config.yaml
norm_place: "pre"
rope_theta: 10000.0
attn_scale: 0.125
bias: "none"
train_tokens: 148900000
Each number is 500 + 40 x the weight over the matrix's rms, rounded and kept within 0 to 999. Layers, rows and columns count from 0. Numbers have three digits each.

# layer 6 attention output (transposed), 256x192, rms 0.13, rows 234-250, columns 0-191
534464439529481447459575515532483487538523505464522485500458453487461514521498512479453538428529508470522507507569545510494470543502485493495516478479471446544448505536552494478528576524509458537513540475495509479485506522569564502495507504485508491505507504503489533515516526514497487517544509493506461502411525458492479470489487527528535525495529470537538445491508480520513487497493484523529522546514534501500438530498425469484528485467523518531490515483519474463477557442489475507490497545522490537512457520539622499543490480437483476510552472501509501466519569512434540438
494556543476507505474537499484434530512536540541510538533536517510513473471498485520489483503463521494531472573497481470505493479471502496567516504547511503453536561483461463507521491480460535486544483526506455525500450499497543541541460526532533537466469510501491512461490512469428507499523462536514475560498516493468519475461493493534496495537472458492523534471456476462481526440484478534482511547495430480533519514498557488505439503538527499538558500522531525562490458484535426461457499487478525490452487450465426479475507521529445495477466510537487485495511494496545535533
507524527508506469470522472469487498469477491478537583511433564526492479399490543505449483438478525531548512545468499473536421449491564505478482445551475530467502510537544463479523527492476467566503552464521501497543513469493487474460505524483440441481500522475572524458500461499490446476550539451559518399496512489529527501525507467546455476482537564506487425508439487474563539495473532485449531515405452459445453505488457534517506514512447484489513484502539458510473448516474532462537521576516544503510493495496494506488569507523492453518577535417522510480464561496546464492
534450514543471466472474458447473455458505471492455520460563523505502488501504534476544477550484514464476442490475447469535506474502528409503487506510500487529476486538535511502517517510498490565502523494500488506514456508478490529511511495532496476489526553487487494504517543482535471518469418481477492533464477531503441498499497511558511499489441466517540484517519515444480430522531547544484553596561514498545479478594554447495449566511501454524512518481522527553506476541492528498549473488529528506512539461472514493521463470476510492524472520523520470530556489518466454474
488485500443466496521544512551504497498439471483524558490523496447536527506517467566508543496494552521516506466470555451501478472547502467545471467495545515512468521472448481538478448547440463506606481487528548503430493536468476558512522511539499491546514493494505513446515456456454497473499519499479484524479515509496552534468513477488529433518474476565504592490466474482514401482488478466480532541523466494488477590477499498438483529519506486455488555475526462472504523498477513503450499470526520493482509487509461479524483507512491462473462468491583524481506563477525468486
509564458466509512488456519445480479522518502493562523528458518508502560472411496474545498442502493525517514485480456544438504463501490511482499523512498463524504504564448523489504488519483552510426476502447461498519516451507505467491487453534537483495511535521492527525506449462467503493503541530490439511475448504527518491468508448479506477502482453519480523472482518509496471514517474520566530456486467515533515532477449449484533458518527531517524458436570561501493490503543459480493528528474471476515462490476484509536555482504403523519472493510496484510519524475479515469
489469485502497469545496482538538498477502498515452502568516529510492487486492507516535446496497495494504480476406537516514504486512545529575466497489540498502554489512463508496534503468444477545486518493538507546534507471529521541522496543492505495513513515519488577586527532514532510577509507459527472550502465451493492533536468472510461446439505491496496555504517482479493547506488485536535520486513489482490493510489490568508532460509498479525493428462478541484518518463506464525453509504473534479519487425472476459528459480475451486441494529521471534499500464468531528466
504551495503473524499470506489554537461465520563528522488519545471493502571478471532514511498490504492509475523504545488484520537525533529560479529525553465477479489493514462547533477486401517541474488465499524491616532472501487535508494519478508558490495520471498496487526536477471514505509510465530580534516509477505521487496512505447516541465508476463506525507527523541471427529497496517526492478611480514526486555538471519448525450459495537516465483463491476451498558487507503528502452447453515429491528481470544513484520499472482478514467497539486530505450495497421499490
502486464501484468563447486510551503504437482486490506485475505486470489483505499538500525487558453465545448485529508452544477515480523533547491484482497526523520461443475462546563453471530486515489458542528539456544602485497495467511543570449460518509488522480478511544455507502498495502471447502473505443544424564451490545501469543483489478516483522422479499536509519544502415479516479562498506446528463512487450476510498516512504505499544491526488510526563504490537427489510495499489515503525515512475510492511523497519512501516514476507502540504457518516497517548490506502
482461560466522488479482460506449486491511516484486464553437497546483520494474527535487523495494517531502456533477516484450464543395530435518499513448550508503489475492473506515497548493480505525529461507471472514585464498473535466440468478472534495530504532507506524477471548517546507458495482504486515505518487502541491507503489512512497457522487508547502504558508549532450509479496487489482522510502502451461527522477504537478484519558464490522544515536499520550472481492471505508532513515471502468460461518500504507527512489524522515459438527498511536453511515530511494509
511508509479504518506486543565532511534506485506563518493467448500547515512468484481511512539501524514483503511527553501509517431475477510509533460475482480496497540470553576482529493505527519449516507466465494467537504549479531548518517470474493563482487489468448497476491507538494451479459537484485458458436502455479483506485518549559454501490510515477500530503427443481463539484455473522506585493495492506502495469469454451540520467537495484543513468495564444514518558498466529491459520482438523455532478522530492513554496453518504569524504469491440466484479500498524449449
491526482476512536525453493493522496488460553453461462498498475507511479489549459536510490488493478503524520497550518489537477490504464441499526526574544491537541527453440535473487446541544485524506539483501465564452537514489488522519480483518517463518528477513545504511542532526519531586481492477474456471454590473478481505475500463500520526496480511486538517511539569541498435487451510487428516486495499503479470534470470528502450483476479579505514527446457454540508555474455512545481513426481509513495529490510492489519537471560516544541488505478466486471495571526511468472
481424463487447416514504530493489507514504475495503477512435502479488503495505501567545538506560478519506505517519530536504581501505504523510504542492517519517611459458460471506504480475481497559539475529464484503488563501505496486515484507443534513574490499483482569568507430483494447524446456468399467557510448446502500441494543488495544477508507415480523514519566524504468558507491435521493435478471558546514496515557506528426495499538528492545501502487517520475544521501509453544518474515510490507506470494450501518507502444506479513517484506515517553498496499474476503420
450501492485477472506459527490410485522497501495518471510510495504449476474497489495547534527498493450551433477498466522526540530449523458502578514496499469542479552512499528523490465473493541497490509501506506475562490507526492528415468509523496536531486523477501460497514518486546429507538503470530481499540547571518447570525482490496455526490437512512475514493516507458497461498505456515416468513519456451480540494489498508529527430506516453489504493463496494482495445483546509458475481475493440502490468510467550529465503510540499473461497526527486492524440494473485519481
523465488525470480552512490529463504514569469500481540526508541481429517472478527507506520540503542465453483553522503433498535488471482537505565476472519509467508524527486511463537529506499496465535523532466530558481480472521485510523461519513483512445498534500534527489529523477476493532416457483471549523484481473489532548526509534458483493481498505485487502432514526487531500480510489535522487443479520484540456463477464506485496490543544524502461527558465533483551487550535517539549511479488485525517463514442481502463501481472510495528496475456499505500514460487471502471
513537476540473509505408554476486470486413491509516489491516584489524495511494438501517497477515499512441565514509503509496574506516503496599483549471517517448488428444476478514508471482521603529514453478451452525496498495438501505524441504493511533505463511515475455538497474532466463523430495487484522447504533515491489513508512566490430475516504507470489472541572486543458518545551518510492521454532474523451520495524515527490530472513530524535479512481533488519505532479505459572511496488539544508528500470490446473497461513503555474473445490547554499509503487527492508473
463593492489495519472490552553465532481506494519481496544491490508523500493436507528492510474502469512476475549456499461478503391509517527459518415518471533566408479482554515512469530507446526561481455544413500511474511503480481567540513556515499518498511486519508544504497499501464547519557493444508459439498478445481478504448503510472496505499429498450522490528422500546502498452493483519522539468562526474503485448541504490464561497491515492484511489464511516515469491501486530548549448501430519508471452474472486514492496427508534552465445454466494486466457511516510515493
# layer 6 attention value, 256x192, rms 0.144, rows 235-251, columns 0-191
532473545502495439477471458510481488485542489516501502504482505514460491503511520528486497531473491495432500460488500508497456494529515531542530510568481508510527499500481535482521443563540482447521463477484458497534513488476464502482473513469482515483495501486497518541541499479509482523489508566499442522493511473488493509495526497544496477504513517473490488480475477514488507553478509517518486502515510519493484488487537482530456471535471506449525489566481533505483491490520508486461525500461450485477518504537519488521545463492483508534508498505482466509511504455464526540
480532509556451521483492468445523528535502490578479496478452539484526445471530451561531475542499493550540517458527447481502533493449465533473542536475503520488478498514488464487498527512512458540482497491486479480477510476539524431472489506558535497514512453438442483519513569460464572504548409558507471503514498484505533483458452507478475520513532506455516527510492536550487424519466453484570491499490554465526497446557582506495468463463489483502483542507539481501538530469537494478481496468477543511506514537531467542543487518417469526524492493483472483485491499511509537542
508505450507467464539491564500509530499537516447548476545464490490492493497505531501446509501456491492536512505505473508449462549496462485520522511502475535506504487484512483503498487507543519488524536450480519485516543548534513508492456481507518503503524475553505498539458454490488501521533504514446481472549453460541504512436507502522478562498495495459487506528484473516510486473458518520537509543513508495530510511500500522502510527510467502528499525523482477551473530501482517462544468546519468550523409555471531485496459484550468475478502504443527497504454491494509494440
451545543518523470499461460535485552490458513498506500462472492491482550509480456520502458496518491411517442510492549507509497474519533486450522462514506492523579517525518461507528488506467511538488513487485452491482494503460527475513485556517520516451527496491504484517528465457524448520466543559433549466488527461507503495463518529521496506475534549503520490480494481451508505483493522516543528505487513478484494424476528473499501458498530467529525436448498487554520504521479460514456504506448494482464520540521527467500507510590507467462542488526507469500531530498534530517
505454494539539546482456513561513523491527526480512539507488466464500474515458518477495543490484514505483502529521543526517470496502498533580486509509526536464559531489477484498474497532537497526549477512512543464488484546497532531496508495496491486528512519476498508500497523481503529476489519469496490483478542509498487458533520492518486468521489525476517545513522547514520544529494493495508461465503506533499520486477515488505491436495476511476485500495427502528555477509540452525483536515459505482509510566469528474541462507453525504514468518513511517530541509504541483506
501505509544514506478503487486472495484485545478541547518502441460475521518481515495494507476501493487503480538524512483452477491520530527533498549494484534543474473497525500498476513510480530484536448470487530497489435493486499495473524551491443493485522489519529484449507520528507474503532542526493511487535469502522516507510473534521538515536539504479526476526528538539463496511496473473534491514541515461527509564470490482513464547503486518514507523491514524493572488460504506453503448497485471551490500508496511542450532483523541479495543479487504503498533477530480489551
545524479423507514481494489545449553486510452465521517530514522436495563522506506493540510477510498456461509516541519488479539504528499471513474514508530512596534483458568506451478518511466520492540501529563490550517462505511496509517540493440468403512459539481533483517462483508506484557486567547467535456467514508488513487504532518518510509513471551523517533509470492467466496498533504543487528487521504502493506509478477476502496495491470500514444482499489528510511456510546517521497482537532503577515482512469444472507502472503518520468492532558501525505537473533533489499
472530465508495489500483482464481497447466459550519452480523492516529552487459495441523527540485542488459551533486460489507477480468532478484523533481511478519446532522522499453460553515559512495480499431492457490457490467503545519535516467441475482503519468501471540471467454507485469489491476479501525518476503524481489507473537508492487499531520482521517524506464531436463521488469488510458504523507456460512499498505463518545475574544487477523477580444487515508472470510501521525475438480470464569476458522505515488478485527521544464520462516449495458495534433483495492519
544468478558482484518533569469486501487505540479488433512474479543518467505491464471521458506495434499477521458488469516530448486508495516478504513592488504549508498513538522464451492462484462509495484473539484482489540527482491523517542498447454522465468452511496526495539464509517553547501525551468486513557470496497480506502445514465502483563473454515533462500525505495476479530484481481485528533489528520509490488509505534489482488522493548491497521529525481496556512477508473478486510483524519500513529479503562484535502483501471498483481495494484457491508524514472607459
511507471549508478511493484507504525543502521476502494461497493475488506537536524475517532490484468495511507503550516525473516487488473535526460498467569445464532506517454515530515530469524495543537482521484479554507518504465496535496480538544490486463488490521519480559519509493497461435465478517512494521505540537525490517495497480483488459530543442480521515503468502547529522521547479435478506505480487494495517525504510467462447514538453527494482491469530514469477510478468509522487486474454527467507470495522528443493513563475501514500543523518531496523477533496524544500
449497536495477519505486520516466501484506474498508485481469438463511546492525442476526496528487521467476482552476527523480503540464494525457411461508489494516499503508481461492487497473518565482502533498526510469523534502535504513519488506499475450492535516563463481488538503498537502475458557530488551504453472499501465512503537486554430456502530469466508470522477473456483485519522522472518518526515456487515539446484447529476485513465537441519515482475530480493513524458522497529482562509507496491521514533504438520504480511483494493492511516522539524471502535549458481504
472486472526480497455531517507499549436502474482494489520521488500539551524442555479452568462546482497448489485506544499454528509528504449548547475440564429535467497521462482479441516506524479501524519443516510469503481519487529505571478547412455510490473510536524490427507521510489490516468526522537494514443470507495483477533513578544536481508522520506519507483483511513534485505517532498476542514525480488511519499452473475537564456525533518507502526488473511530492495488499466521484472476520468537481488494483563537421441435557513487527444493470533482510548485513553509493
507506491496491499522456469543511520525489477486515499477538496506519490515507477499505530510501457521413493465522474501513479484451549502488536539537519498496516468474537523471484566524460524447502499480527520513536485498470506510519534501475555500525463461556518520522504444498496515527490475532478518490486501486489469532485499518535520502457533487501529473502509504462493516483499517531516458549528451577510516519506524510409466533433444507472515516529535518519513494503471457484494498518499526502498499477515528493481489500469502468522490489432471510519489481504498445524
480503510485474495435540473502524525473547528501535510490506552507509467529493527490471498505522466514513584514492488465521474476526547461441462531454500531460458456499462502470462488530566498511502471506519524484458542499487476528533458524460483522466494477462492507515521478520498464527508501488540501481558486500505538529543546495504525516540485533481506505485525479512484494532467501501529491468525515476500481512532534534479526482532501507506488519487491556484462525528470499492469466479495483511539487517503522524454504490512497502529472471526515519513502480457525468532
506513443523506473491512519452476512458487503514512504508451496528486498522490514471503557453485503476495498490501489484468483453518533485506480476525518472509513501411500510509472482465507458482514543490566537467543503517473530491555530540460502511504467537504529532541491497441537451510503560486517464502463485503490534488500521531529523474508500484473466479519473516436472526502521458493522507509572446521431486495493451478545466514526481524563516513519471478537524455480409497493436485487466479476493490483486464503477475496438475546506494540456447503512501489558483528489
488516470511501485475458535478493527489472542455537540511435569459469456498477523539492484553456511491522546510490507482503503489480453543473488505474529515470578516479475512518519510521514523454575491479493463516512541511504438526536552502503530457549529473504533542494506492505507463439501495477502520491496511533498532506492526495459535515486523484494510484505534497481441520538515476560478541490493539469493486511489490464510498522535511507576501447517489513446519447512514485499485525564482484506480501492475509482469435528415464500482424514486505535504485501487455504523
538547520450521508499513495491554480562482507540452559472475499506484469537480510567486515481472514484508504514494529565508451469509479512484526478479511414443481522549458490509587558490495462503487497509502474494460543470489467505505496547550523528523482493476482459477547515517491532502473453542534412552502507507442543502520493510475497507533537506516506431487497480585554466518484522485475440454489528537493485465481572515535449499503491576431501500547583528486482571510480516507510494544530504484488556497473429500500538498488514572519510452507472578548510524467446515489